config.yaml
n_kv_head: 2
norm: "layernorm"
bias: "all"
init_std_o: 0.0
beta1: 0.95
warmup_steps: 200
Each number is 128 + 32 x the weight over its row's rms, rounded and kept within 0 to 255. Layers, rows and columns count from 0. Numbers have three digits each. The size before them is the row's rms in percent of the matrix's.

# up: layer 2 MLP up, 512x128, rms 0.146, rows 426-478, columns 0-127
# down: layer 2 MLP down (transposed), 512x128, rms 0.107, rows 426-477, columns 0-127
up426 083:117102143128104104109132097135126115041123145132116116133140071101126194151168078100079143138090088098140168109078200109166132103126184123104171152128101145102115142084141186143146161138169132045144077108175114088108120135172123198163197157082139095100153076139142137102120116104157108123144108151127206189089148141149124121099126099104140145112130163132110105143174139196141138075088
down426 082:154145133118152119125089133117174148128153141176155105149157131137100161137114168109139137113138168133155102109167119106100141168130120140066134097079175155166113144144160067090118152118124092154148198187093164112134153142056095063099140161107119212130090172102113155128156199172164071116100194137146131071136112109110136121117137191120152095173096135124147187130103044098120129161182
up427 095:169051183150166129148102154159120149159153098143112188099184061069093108122139137144145134152174123076159117156092087121140214077093133134152089089148136135110096173098119124122120131070145128146149132112186149183125143107143142130111147082102076170190151102045087149141144062135129121115175133126153147117078098127145156122121161208135098140140110131136159124119105135172125148159176
down427 090:152119135116114151090109100136157153161099089105156119141127147200207176112128133141129186168136153135131096131154117143155076140095098159100118070077103096079129109124114111085158071140122076113132148090128113069120133103154123099155154181087134143119139179115179127092101114133077196179157122119107175122090180149101199139076140128149144135137185211193154132163137077118107121083122
up428 074:137092097089122154091145143140124104131076129134160073159122065159125096117101164126106142135171127125068158109124098136146093108152116082182117130050171168153066151085100114149106113124106102126117144109145078190152128140118155120149113148140146186156174126164140154119160135109165130185141064146165126184120182134063133141146139201135080181123138134053115127131102140132202060174145
down428 082:149183148201115157109159159127130124155178141128115116168196126095101165144095168143108153119156129091176105145096119113123117120135142163176150165163136123122124118107136208105092133115147172066121147085124133117120110110125073169092136096100081132078080097054124093170104133122096176138153125146140116128114228158160114129157132094105093070105144146157062135108200103121058114082118
up429 106:141123082145094116141128125080097121064111150077094145114139120133160123187167139135099137039141120130176117142108156151120165183114130152160141174111139197134127151117199170140079124093129098141161101093112123146171110121123115118092089141139114179119097129132107133099174092114097166092140076083134168145128098131147157202097087082153150119167055028127155078084178131160107130149132
down429 105:064074139150134117085125155124123150143119090065154109130146110168120066156083105161124149109115147144146145139193141154126177078090107145103181107123142117083113141127173152152182111197103088092144137133163105132115129193092146122057105103192117169127089181095130097131173118135154110103092167096035132100095149152156150118094114123169109089111113138081188142183086098102091116111132
up430 111:123145099176107086142095092117082201087089172176117111094139131162156100150179106062124145144086134132114158144183188115099152086145140220113095098092140137112117114079207094136143170150126120154142116135133127195121089119147123152117170039118117121158121153101162181121140121106121096182162136151175120157155154139155080174116078119141125130129142048143150129092137129143137120187135
down430 108:139114126092087095106132152107136146169104080156088100095123104142156124178089112069131182081104109118133104142179100096105125159108123124100151153146099142168088162128122170136084102145083112169054117119111134126131133075171114100122112125114136170108082180092108083053137171114161147150126169121068088134106098142183121145178086131086069152095094155137096097121046210086123160152124
up431 093:108158092094122130143171085135077202149151143121137131069091104092180146116134142141133189127107180146097158090106140129185142121226179117147168140156089076121154101150117182164118163161138125159083072121177146093145107128079111108146105156093121081072148134115197130124141114150141122173160149111149141137145112175121129166190140129037104132097138144142083115141101153121092135111188
down431 092:186160065154144151105105054114136106165164137151155110123084094136099097169129117186162147118168170178107101133138130088146155112135107151068122061096150089129120104105122142113117073190060125101096080126133132039170115040149105115123129170179157143085108198118128141088136154136144135111106113172117135135101173120142121133159139115116155117150082152106139148072123163119076127073094
up432 088:090134146125145102138170087138101175128144097112147202122129077133185080125137095089178096105125122145107165127160117151172153181083077115215116157090086133138094160145132129152153156129145129128133112113171104146159139140167111181139133159125112083182071162145157108094148146162189111081150178183071155134102126138155150159135140093066114109174102151133054102159122139076137204119146
down432 092:121117097185173136121090157154166073120120154117105102136080121110129141116100149158064098074119055158194050099150109108151146130180065187121138100127137140113141158167123162157133058122081112172121149164172153121125121143083095109110103142084176189146152132173117164126057092123130143153096114052090122107109122106143126078113151122116146096135128171111146177110183122135092136072128
up433 109:094148099097097112194143123060104145135072083094160116121147147222154135080098102139134117126149115160079122118127161103153148073100091177191132127135130148069097152124143126122132068140182114035086044180139129133161084182108112148144111127156098122162125162115090110121178141151111188124106110137117163163184081183115169115087116131117126100127131086158106143115162146112137139113129
down433 108:101187063138109137137117166168157179129094121059113108129103134156133124105056077148157113187153166128106147112128122146129129108106151097138156108122122160114104131181161148054101189128187115089157098083148093116103083191146154164156126131137099165112114151075114122083188151123122136137149092118106202124201143158135139121117145110129154112123088136117212141129112074153117097044104
up434 081:136098153118069113081139084148064105072095079135115121103108147114039082100088143088114192099133142119126120075122113127115174121148198132120103123171154151056165129124201157130139104133119107124110102134145168180138100157185110147150101110137136089119123092108100221145123131100119137125107125146137140146131116150093151152119122172037083149124099145056096126125170111160181114080140
down434 089:110134161196180128071096149140151081060149106134095092161138143129191156112160152101079109141116163115085101185130089105145175150086108089133154142066110164118131107098119102089153111147052143142141152156140116157130090095118107185098120061129139141117132144080160106143124087102078138148087170098053152130115159077134144118116172106155152141126111129189171188115106130140098130141044
up435 106:131131116198117142152048145165147129076046170115142137194131167159132102142113149142159147140173108157109114120107123140085137128179107133103089085135152108142085100199215135115101098100109093116093145171112127142136142124126184147174139125042118133150127109151117149068097173110143124211135056146080081137143137135122139127128076160136104138106145106118085117165127079119160152191122
down435 121:123099145144124167081122105103100141125112104139148167177171142083141135146097117157132117146129116207132084109100137130101198138129096141142165115089163107148086100140156168144087125092088111131081149161106086134064141182100096073201160123080143143154134110074106151098127155096118114163091133155064055082162136078124107106055117159107167057124145133120106137118123079159180126077166
up436 092:109098128078082148159140094071111140158114103093116186144145173212155097107102109130144150172099080165113093103087151143130121138112138151117151136124162110062127162187162116177104123128189078131094122112079180107112167158166099098165114153150164124152056130161155118157102101086157099156131085174108135123094141139131194161119122058105073129158198121142097164088119138083117119118085
down436 097:096123155112126145145143132126101151192076181123126079114100150076137036139105111085155127139187120133131186118168126117162065128106124162121121141154135129125184155067168060133128181110104187111142123180141131148109135072143101135100165098157139101095153157169155137078132177135130089137165118154182142084097104136126095121133117217110207103126137171156154121185128100169142102116156
up437 085:102095127121114168151139141121124167137147120151084152150124128143087175058144091137170177133208108109089094110145114121107165182118146170183168143108121109115132116084118108169139139108069118134131099165124118121089123145136084074188130120089109162122152172074163148190070044117174108105130089109129087177130089133119174108107105139077126157111171159112122091099076157135129202097184
down437 100:165166134130132080099130120100097155143092136080138106126146094076078115175096201121116126111087156116110188115101145112095118126058133162125157146146117159125109089108145125096066148156233165082093086060120077132188148110140153131119086121117169149066096118110110141114135133131105140119150130214144161130140177186106137087178102159137105126076096111120115132161174105162097092159111
up438 105:100118121150124141130089138214170101139173140104162142145118113107133122135132167146152157137136159095151157137125116141073078190155104111142143138138098114149109168180097104119182141112115151188113162055110189117141119169161122087120026137171137146059112164091125160144124096145169153125180139103094138147067100145097125152166041090104101148097108117128099134158124128162143042132089
down438 101:214085123150137150118161121129109126142136175166075167123108150052120163174171168141067100118160120144109148041094107082109155108106144148128188137133118076141190136090100124105088117137095142106113130188114133115119153090076128195158139121097142040175069118115096172135153189145122172133098111119123104127105107111151108115193155163111141108136128148107150156097148077147127141097175
up439 085:079135136099126137118124141114191076078164158108141079139196142089165126171081065166182065121123110135148145103170063157125099138167109143099144056093075133092152123183122183136161108140121084106093157097123154156109081167200187143126091132116127151186135112111134100136155112157108090139134184113069119122134121163121147185145140140157152095085066126085131122108118108095113163117141
down439 102:128163125182137162178136105143127133130019135119114109193114123105073081118141125157071071144108108138141112165116128147125096143118094163116124135119213177133152160095179139106135091118118155087077064147150128082139121105130092141118183116149151140115104162119172143132109138127136180172180097121166106035136174191156135168061140113134107119118140141156121121147178150171080122135081
up440 116:113129137150097135134134091118175130109097080154115111115153120146207067132172144134170143085149125162119090135086134199162071141123179149148138090156075198140118185131133068156081174166161151169131138148104123124138147111127127109081189133127120125125156091093116101104211152153140016106133088124075123143140175125087144093149118097082108114113120166096080153126116143144093130092104
down440 123:120132139150072147110131125148078128125143141153220140164098051150209120143137136122113133115149117128116051110155087146082181115187089075090150123149102150128129131139147103139099163155096147176091148148106114146150093139110112107094110180093103134116059105062130075139156200204148081144109127141133061126140144104114144167125156173145082124161121086104084159113150116179117095116143
up441 089:108143147127078122135123087112139065140185126169126112113107169162058121125098104096114110171067117128200105132130114133104088094097076145115149095210133131081140191218170142180157154168132147152120110150125171065091196095121159167122137152108127099135090088112077129111124111190172119097114173127143117137085123135137109154085108093098140142178173163178109138101163143110113143134113
down441 102:114135140097169097081150146166166166106068191069130086212139111086112167146080145133074124135164126067136129106152132125191139133150156099160154175047161169130106088129084117097108142138132103111113122145151084112101093163115135142152103139162140134117105171028154125128132134089108165177117081156104111147148093182129160088172136113080098084097131140091076141173153113131129151146153
up442 106:125145102124111157146121111100121081126137107070179152154117175147108081169159090158137163106141107200126139070122163161130065149133177127107117113077087087170156111143126155177155116118157105093118169102155113142157107119083159157133096159133205070118161134171102114100174115107128108183108111077084168129113153115161091082073136193090128192122086085123134151116134070140171072169128
down442 088:128176127182108079066197150115111116121069137110109135138138142108102129120119092098127127122147139063126161169033167108117167158070082135124150083097105158113134105097152119145118078092147140096112120128127062106084182119156095122091094118118175154116108132114152089170131096127106093182149164140154118075119154076073110158199167134153073123064141152148137076148137099121079140125180
up443 105:147146145152146117193117194106161178037138142161097089121132086088146143154130191110124065118116147139117142119105070179147133140115195161088129061136109157168129193157102147132158101151139168143108101137100123134160142126170149122178144138115179091131121141129103081111128067158131114144192145162135075140109120078125155123123070108155127090104048111178137127161197118124128151105085
down443 098:120174089147112101105134156085114092141168126081137127144137103133155062107073141109143105117118144131152145053134114089074128071108107179124112070082171126138112119082090106177083164169122186130119118070095078132106136132087166147088141082106120151149115113121102143176140137124150124127118141083094161045025085130127131167089106103147061118162136155101115131118128124145039113114127
up444 092:144092249145145089180113092114131138145108114112159077110132144147154163135139158114099159186084135131112148177116146169131135168110116156142099123163125149093163101096109161144101111115126115092100117075131099155115062174136123087138125056087077137181079128167131119187139069111107142161154130144188175120156123155111134147088098191097060104098172058113112105131094142117116126162147
down444 100:122176175125141102091134125124150147141188105166197104139127119129112149120122130121136078122121154111121172125117144169124076159101115183120036128175130161124083069132144136131052159205124141097118147101117130136137108110071092138122053160147082157138098153050100123164152127162108120081122142114137187033102072147152110143085166123106186114159164124133150110147169121104142099126092
up445 103:125165129099130104144153119163128144181140158148149152154143136093146132093087152115096089204093103133148087118082220209088092101115095076108106156122093110116161100165170148117118100099137187142105138121159080099106173127109105098120155131084124133111103095102108190132139102161120116158094182193188163137159045105105117131161070111135107118108126139105139067120134145129122072140196
down445 110:177139136155165086131142148102130126127096134117093182182151141154128137167111161179116162169148098181145131123145117130097111118120145118100157119132115126120122155129109114087119089149102173150109173154123143185078136210038207144150105132045168126159126128147113135052144147163134130081078141131077207142101135075075140129193117149123102111096040132128158115103120140140119110138165
up446 097:100137069192133104100091118133081138127124164109160133226118098082070138163168128099119077112129100102192161167098112128109139067170067112166141120118104136074066149152127169140087130098137085120114144105159151162130166099139129153186086122113095102095132100137115135069113082112155140139179077168123098071145069153123084146156101109146112119147136146051080166149128115151138122155128
down446 100:134145141152141165166143066117087081072094109111111124196167093146112101105116118112095151130134136183115130107156109068171146135178043149126095154117120129129096161131169085094174128127121168148092096195107173133112145178137099153131152146089115117151072139089155124135128121112122159163072148167124069157084186123119165174107145128081167092120172174144190131119209107098079113130150
up447 091:155139182149155130110147152155120182088086124099125141096106147122173100094141147114163078109105113092100103088156205107180122081121133100103152156151113114145119156066175113085156166141166130110183085070147138179150135195132130131154076145140125108161118131131118168177059136185138066120171073122158128113106130141118115154169103078080134110149102140188141120120088098174214124162126
down447 086:118153166137174109059125210134097134156153160173109158101152112124164114145132182126109134053127194142141102085115078131107134088099159145130143117154105203189164103172141146086168113120112144123158141138113188087107153121063137146113084164181153146119141166170157087172094163146111093175136134106101094049080128104113134121179150132132099118111136138152129189066136105122106178132116
up448 095:088130118049153162133120109085063186112144149123090151112101153126152107080166117113078163151146104132147116134169150124146161103110071218153202132089096133082167134142150109142100131146088091078146112173068114127103104180115185163141135097132089118164154129101151119117144114139107099130170114172137099195103159106110159116113078070144156085155141129063101117111069145115068158133134
down448 101:196157165124110137178115102159122150131100183141163106157145146109133138164107148057083111142080158151136099137123130090119123139110073176116133102154086178149096156129120171127100102161153145089116091091142130147174120102161213153142158066166123097124133081143123099089167132150034131145153150160086124146060126094136119155104092152152133107109066126195098058171113109094126084125088
up449 097:109047194097166115152098179174145116044098083118109162163118086141095091134123141115150108158108121095153141129155111197165118121162104147123128168088138127062120139179147094110138124149181119085116174118082116186101154147133198129163122113160136141100100108175141165081110150137178138102079144154107068127158139153198124176133130126117168094098097115138145083130112142111142115072064
down449 109:127168156104100119121189111137092143102102155131168155162093081118116142118185146110141137150094147131120050161148121094111145129125093087075105130136123126158142108153119128064152129129103152139127091152161162132130198143129150095121173124210066094073134171140164142149142079166111132150128153165115109055168161130068080175055146160151124185081092083101102176109144145063153159136127
up450 091:166148133060102143094099095036143140134152124112104137136109127122122160175158068139086102137073182126140187115113145105074128136091143154128136052137171123184138151166105131149138157134173103180139161150149108139133167125088162118043127127200172099113155124125126140117111166167143154157135109133117096179127082136128116099123198127102092063118134117157123064148123166126160090147051
down450 100:123116134154122151118189071113127133165142116133112140161106150120094149149118132122071167159132166097205136108116140125124110114109163190071146171081129183106122126117095193112115111147121108138064128126100080130157169139154146163139155211106123153109086113105184172123120200111106126146110124115116128135179129123070175052164140075141073083169150163111103130048191145167138118151125
up451 089:090127142129087085122139113098140151117134145103162156043109142152154143159158118093072161097171135151102180073101176141143139132121104113142163079117114166135161144077143182105101126159146131170048104042125100145133147159151139124171086133078158141081117130148123179203111153149141097199181145145102094110125163113183149123122120157158060122139144068151156102111130107128201125104116
down451 086:101127150113179131115140140125131128088206126167120170076147157122096165117127217147117105086094135127097112188143081117089102175161142127106153101182110143163069132076107123145098156135121107171116136207117146131140122139118086125130110125120129137175068104113109184069111119098148127129117212174116128133080216121135170093120167163143120101221129162117098118134124157146105097119168
up452 081:122132110138148083121133140096135141088158167099080129126121156178138162068126138128142114106189145113128166132093155153129142101128092130090143055118148105084093122148181097126108160186139078068094111102109108176154109127161123135125058141133178156101138134171148093139152174071133146145125160145117146162208164152104101161137162164104065149098149056006108120106123120121115149114081
down452 081:161130160084134152156185105138061147094103164108115143184141109093084155142122157069055088120062156139168132184155158113122085114201110160159140159191141181158141187105150151124144053142122158153125079100102149121133147171142085138117165126121147133069140051140164098109138127090140117129167104153107086107135138159094102079095128125070107122132137206136103129133137119106099098102127
up453 108:145135127183085124128142098186077160164094116117106108109080130205150105150145126127196167129138142156191114142094112140107085115100131098088149130063119151104082164160138111153111055105148109109089063109096102132109156107210139182131087073143146164089180087128091157101125196100120172075124108185158140091123100128083136133098078147109164116113154129123164125131159120169142145122089
down453 104:124167087122175152138141114097146105119098071152117175175116106170121127101140071140163124038154126171161125145144146185171132136104157149087173106122054151094180143091059110155128062120080195169124144106102143139141201155060139096130149179118172127080116173141082121171166119078124117148083102135121150127147112111103069145134160160115196136140137114103141109099126135130142126137163
up454 131:094065102131153074129145140107066139076135148090138153141147149078130127097129162122168129143121128187148163130113113143145166099126091094075082098139214129132066113170178127163157099082110068151144167119090112173185125111163195112149150189087115169158146102160110140115157186127129114196187130166092120149132150130151103129167056153138128129095121132084118144151129066121143105165138
down454 148:130104166097116141153126103166153190130084110153156143199156149121142131159164131176096161102131141167165105173101113091057152126161072143093174109102169115120101158117183125149103082141132118144124146136121138156050134170119144081207149076089146141154127110133180192100105179123123136184146142184066085112151125101122121135072111137084101080105118140203134172160133129154138159098127
up455 108:111067172176132069133058128158113096149080151121062146172147148086137150125176084112177152120122137162149121079069133165115116093181137138138109144087067137151114143180093158174104114139120166134138113139183101092136157168159164084110100086116060099087141136096100112169124092168161128128142083162107117142181099039123108116091138109192142141084108151097124092124161101136167116134141
down455 118:115155146137159073154094110100137163110118101164148176125115150129148053133069108127116122124166111137119141148106170145158147143176099104150182107149194092111187158135083093098155180138139163141111105139139102178153142109173158104088115151074112131151132031126126095122105113168145135100099157107082168173147148071115156143136175119158125063161158111159128145072129235138134165133178
up456 103:164086120095151138106109139099102105144148163036150169083152127134093202164144101111121073170122132114164151159124128150088143146119140142128102148155192159140087114079094113170106165089118177136178112091142105137113169174181193127108153171156147106126105093101132119094188146132093134077166086102150167150088064121134151062170131126115188108104145108168117162064086138121124078126143
down456 092:103133107114131109126112106152129056049143109106122091093136179142126133100119166191162122107132132147107132175130108123146126219095163133120118109118140095076117103123144090117164060186138085193162135164102097096120124026159155116100106177105093172180142134134153116159141125071079121128090088067096106138149169091164118118092117109111108105106183131135141116117151206117175115115122
up457 092:062119187090133128156167149160165177106184124131120120127136139076120149124167116122112123115121144119102074110129152054151143080190125152185166127105132121109164119087127136179123128124081093111080079121117088183042145128129118109107157114122118049125114124095125131114135124141141138100107120175119130155108136154135157152133072055049140065060166137115120129119131144203109200151140
down457 088:185097114089148067130115117092103148145122134091113113090132145134133112162062140124080121143121087129106181115127154178110076100130134125058102109107155131141116149170135197122183119149110155137126132106183140104168136059112157185154168177128139171121108060139158102150120199098105139136151060138134108151097166151124136110163121172145092146164103204099156152086213114100124084178129
up458 091:142142130106054119159129105096195135107099139068104117157120138131167187059142122130146089136088134154139081172092159111124152129097117161127120082082160084140148129149111110058144083145110163162086144113158198131121165180106128142144153154107088108156119108094088143178117154106148072150206118180131087136124132179129128187181129105153105119156082147120146119101119213138098117195111
down458 101:182126148133208163102160099141124119135112125183107124135141150086140139139093116159144105148108142196123101113158102137120074145149189131150142146168100116129175137130137158146161157138125122161121124128100171206100133141066117136157148251151124122158097167160076116160073127118118119131127163160134126174151187145146141090202176197102151112105180134175128093112169093107116182158134
up459 101:179146142080110165124072034122151118122133152079170086078172161091124124123092105124117196132144099162088161161131149135156104101094127168144089138180162149061097203145106134131122133110154125095154138136094170123190149135183128154126145150139181095131153106094123140164080107165134091169179035100100141147108110137160095082119119169074114128149112137154123133112111083107115106071125
down459 091:122130118114106153075111170156097081099156163099173078175150159221119131066099144146133139108133103075110134094133153109099059164107192098157160160139155148151174089188161143098120149082122090159150137126120118107086097069107129166142112157158118124132137128105104118147092115117132137082139142139105072165187167095161198100089182138080124154159149104164148109156128140113113177203100
up460 090:095203160162176163116099130138094149119120145104080203113072155108107089137134076103140144168152104133080142112111145123173161113114138160116226093128126114139181173179086140114099157131135133172149061114102150143113106173173113158106123067173098126101153112141078093124093159125116140124136064064130178082114122133164160155134139117149126103139118100170142124151087101099080197140081
down460 092:144081197086115111141148156105112147155165081169138104140155030136076138152138087143148139089179127064132127080143151144135124073123200103152101136149174169131155163149138086164166084128114139141117135131158087151114163156060126039132187163175150165090128156143116115101113104114167151119165099163055083168121141151073105179108132152093121149156133163116097123101133127118130126098146
up461 103:155143119094132135161139098176105167120094089092159116149142113142129125160092140104127093166123130153125141151137132133098130100077152059069158135138145107084099155161137153131123058182129171110113089105110229114121135146218076067088113172107112139179149085141098107090164122087121142129115157137154075115181065114102142134136163109050148127087110165158062117160074157115129106112129
down461 089:137064092149146082132118085066144070119105114172120152105087193094094135137126154063115139107093098101111154111124139097165134173145098165097142126104090142053168053077115188116137147076110154092152077078122137147132137098147072100147108139082181098133119142087120083105112138122145074137142092169139193134177167122090150085161140124151061124125080139113146160146168097132107133105131
up462 105:132142080206140128206109162162121166093135183115147085133155174142117138137136191132121075115078091115095111157125111145105113126169122095138074199125102130157152135131100189135138129166157147137060127163188133136132066173136151168136106065105166112103132131115101104101104190129108121166131181089115152122114149058172054143101129153129067144140097162168078117141111097138137104106154
down462 096:135114109134102103116099123148085120145121158189122120070018140114105101070111087160105144152129187077125150144100107079135141170123107150168148130153157111137134171110144138148136111097138158146131098105091083090148088048164094126104098075116106070120161123175099147172117098107075117103110136122123136143136182147132107146211145103146093116088016096092104116109105147139144103084145
up463 091:166096108073099136111140098103087122084160102110141144092119082150124113127101180100108140169112114127076134167067188172131114074127166086100146156154137114152140153156152146064162073152138120132069103088157097099119121158169156129173113117132165105139118109118107135123155145123072193147135115163099112155096146191136142109189075202094051166113095145147118101106184163145172126061115
down463 091:106119134116137106116136103147123166052114188157166150114165092141134090123159124122164098133115160124152111184148070118161119107122090084168135174157123147167153114133069126060081118118098094127076166178166125124115115135163095100112150096132105131117152175136128112099146043152127079173132178190167143125107104051152165120128111091101148117082197096111159097165049140121078160140154
up464 104:155148105108158139173250195134151135134137106160074185095139168108140076139126125088107134105039101134138113214105168098113108117108091101135117084147096102116139146104134138123171132141128127179095166148174081111108125103141110138111106129149108083160121126132128085139132156056114094151131111070138147198119147136135144125095088159098099139121129153104075098152151195178167171151111
down464 095:138100152121134119116152135128155088127116144147151110135152146087115133060199133116098092124144111104184054147161124217123149124053121115092063138078112151150103107160148061157146070093107153100202109105132150155096139124048138067122163135102124136080104160083133118166174161123104089110119085096132118149087149156150111123126117119134127156172100111108052188109085108133129145178122
up465 104:117116168145142168161090117145175114079101137147101196139138149204120157140096121148099128074133138139147120128124113134213147134157083117156114152188123153067123119144086115063121125150149127140139150115159130122158159104094108134110140075092157128097176104123103125119099080139175110152089126171163109138021130122138204156095065151084094149146187121116165088178089109103064107117142
down465 087:138088101151156123111174149137123156130176180114207162127111199094160134099187111148066128113109101188114105139114147085212118138155138120085124140157110131154127151158142161106140130096087130085166099098155140127102139086090088136083124126153119104108137132111174162166141119129123147193158085170157142167160117132161063134208135127144140174168121100190081123163104091054165170111125
up466 104:122129176169141136148168161094114138132204150146164119133128098084096172123089169103157151135077164136080117174162114134103161152117122140091100145139113124150135146084131125150143110155147138129206110123194132202163141110137115101190040119084097154073122135119110091128127117100119201166084161135179157075175090076110070122108145187143115145069098111161087104179142133138158124135119
down466 088:144133112090159103146108081121153136063146136144147119095112136119120129150117159117052085156119121141139147095073162108128134137151132132107160072168127165064122127085217089110154108115128037088114101126152148106146105097086141162117167151112062098115056083091145105190153123158143083187081085128142137050205114101134129141118155125141152110145144130174102119138137095140181137182135
up467 087:134139122127087111127049144152160106157128182115161120191142120159102054080130126144165093171116113154105114127116105135086121119162109146047174124122165126100079146145096110091113134141181057094065120114132152165108135173163168172119092131106113116167110100158091117084080094114100093062181152097160153132113126169168136182184144124103089168134160139119086141119160137137068101182109
down467 105:110070171158148171185146116145092170185184123129115132165147098085148108102110140151130143118096136176195132114159171151087135184131159167160142095183132163135097129119108160128155151095162153121123190125160130184061109165140159150139079139154170081126154107184152162131142159153138127087122087102165088100090152137159129091098091098050102146109115089136185142115183155183082133146095
up468 090:173127064161110179148139146108153142086148135110135140104123185092121151134065135073147119177114126113152073129140093132133173130161162139113144092114134158185125158106170146174047104128148160105122121149123118114180075098121117107167119077082148071121077105131111114117129138157092157078158150160102085137160157056175100121160091121039084158117123176110055134097141130162160171094131
down468 084:179148100178120119154150153103117155143109119113092077140154120089095095116149153161101106110133150124137132093200146129133121149165147126097116154064164080138103059160128081115130139169093141125117140149108092099150103161128141155092117129195154085115174101108136151185124119096046075105111116024197124187134137119138135106115107106060146163173172107146159183103140196110118125164147
up469 113:140076162117152116190110129132129121122114159117157102141159173119179116159177086159130123095181144136115115136106158069157131171093173083114142110197151154117169114054166114175134126097158117156163124164066140072079081102145169115088139136119121119139185116088160077122142099161104118175074065160140160138105168159154106149099132076075159114131171056140118117118116169177148166123094
down469 121:124105161172096079130102167170154129116154178144165104132089122123120147107099080124076073074133138131133110213097128123177102132069122119088126121168100095088093147117199169074140104168144108134119158171133098115105135094145153125103128087144124124163150127147141091099162158113205136142178121069142125166165179093152101066116081083123127156088160102135075111093103183157183124159167
up470 097:138132115140087185110202107139136090159133104095077112148150117106088165141101153104063150199152106091105131135105142226130140120135136160110148138143155153052159116141141184152178123085139174220117144170098215093126095177164147103150095153195139101103121144142139155164139148102122117166133129055137157127103124138109148119162105153167095094140101124073126118109104137152161125124161
down470 075:118173149160110102148087116099065081127119153200134190186172135115087094125100091132098065187153181133165160105077121127125117124130106133126114144141120173119129172074126134140141156080138170135109078088084167223182128140101071135091155156135198153154157171106143144131093112071073147129162078122106136138132115078121094110156104122136092147157132116138143171094135110127069151156127
up471 092:091108142148175174156106142085134111124086143148128122138134084148083091152114115052132101083116135158121149097105138119142098121115193133080124141108045085134174150138081139169046127058125103114098134162144146127156218055111169130131146061083080116150107146115126142166138159105124118180155143136172150102129124108196069088147178175160164123116150097106106119115124124168109095122140
down471 094:113119161176178155112175138181156112111146078106135136179077121135086142119117172111133130196135099119125142083190162131115112130141123111112144114161159119146095143179131127086136139193127084130141168162178112123093099113143163136169162136148171163110136177104120109164147121135148174117146110093133159170153120227080169130114198234150156121181168131157146111169119129131166094089176
up472 094:081177119082136114074148190149094178106171101156114116158144132133142106153159109078134151122190146069049104137146186145171166105112114062179168140156124074186125128144122127195084081075102115121079113181124140157107090147131129130189119117133139123150109135153138088051097118163172092136132102160111136114128140150150108160061123131116092111092126148129135144139122182109162141112197
down472 092:120088139139156122120173127081149129095036124138148100113153169181108133111108064137090112105129132151161084094142080135102131110103163082144114137121159150134191098094125222117182148129090088153110087115138152117134133077110108076171069171140119141110060176148126158140095139050153099088138157124104149089143121184092095105059178104137114121129120156161114109115139159132080168156090
up473 088:137179099130100146160116136146143088131168082088089132069048134099134249084106058171124120110203118126132130147116163180101114123135134113117193078088162116134146156084118152093131146179138092043101097123148099098066108136182103118157091150115112084125119122139133171163146134120145075152142102119124144160107109143097116117159124148092141117135084121141081122147143148184163168131118
down473 088:144136098122187148109123100122117049108126115108135138160161158134127089113116136197100093095167129177151069145172120138124127126098082146056110166095099119145108125079131097145158146143088094119113123162154130089095060120115122127096136128095104189118139133119087161147153131103137099106110149128089116110078143123103094150109245078164149091106136138044106214112149071138137067138135
up474 091:110114117130174110176143118159130093111152140202111175140102114128130128105119168140116193127106107065157142136081118153114173082173065126180141159136150150127129113132133089146104167202169111112097115114155156147123112189116174131195173124135219147136065117101111131091161081093161111154101185141109133139123111104113139172113127079084084124149174182117064126100133170103185084141118
down474 101:128130135129176121125160166150147096099095158106088117157143152144099122124187120169156112080119122166088185073133169139190132154144127134179130136103081186139134152130170092149148154154111111156193155139138095145111100080067103154108174141122102123085105099094152102179177134102154125164086129100130165127154092169222125124147111136127133138119120124237135160106145124107100054156057
up475 094:135155106110141080123142153130108171096108196077096197103181154121138097123081162088101173124144096130102138155109136183109139138154090178093152098139116100073157115180096119103120175111187126086143145165149091123119130166107143101161114076151123099105165116114113116125127129122174084127132110164079118152206113065144131128149097092197082062085128148110132090173146106125085110037122
down475 110:168167122145150138110126165130135099226106123145134143137077120151141108161207079161099117127127130110132089132122118122129133133107166115124142130207161158124112105123118147130154091160112173189151146131099128102092118181145139114074123115184097121142082135138183111105116111202140129112089188186065102086108155168131092203061195127094176177146098155113096152127121132092103131157080
up476 109:201126118107152153174100086152148052097094125213081126106092166121109148140152158126117114112075152135076157150108173165142166125170089112129162116159112105125139121107082124107046148050137129114176104155113140104083147177131147155142175144160180087198121113045166116126128112171109144147166125133117099116138117151084134126157115141159150115122126082176142126090069140148137178129076
down476 114:124138122195136141135076188057142086066113117163110132063119128068014152112132172113144102107185068160122138115074118138135115141153103115118199121165119172137138073088124162092109069132130088159118149132141105076127165165103144111132092199089153109134098075131114099153157070140135120163164144100135134131134175107102136099119144148090149126158137139138176101133099110162115116084117
up477 091:178141111100107109147140097127126127136151150105129077148087134127152122126167139077140142189069162149092102137133189088100138171126072122089112126166064141138094117123134169149086147156198106140160175109138136159157130198120123053116151134098138158100157117133126188107111127112120096142157101189167085115101104140130145149205119099071185056145048169123125139141178156102172091136142
down477 090:140126123136116135133167170138117076163123137097106153127161108130156145043147134152162082103076105103083077135154167127127117130103116166123141091083119091079116130123141154135141134169125141118147159141150136061102152066109124187109182133123157150159155108151156099110097167132101111114067177105083140163096131116135100098203163133097150099085111081109187210136133213094177144183182
up478 092:124083196078110069139128109156194119123123104126072126106162171094146137157077160121133069143154149085149172151151142130042176176096089118122161112104086124140150118125120184146147105121177103138083217091133150173076132151116090134130103143125138072135087159122137119135162148082140128123130146097131088149124150123100162118147085102158110193114102178212081163165128139134177126116143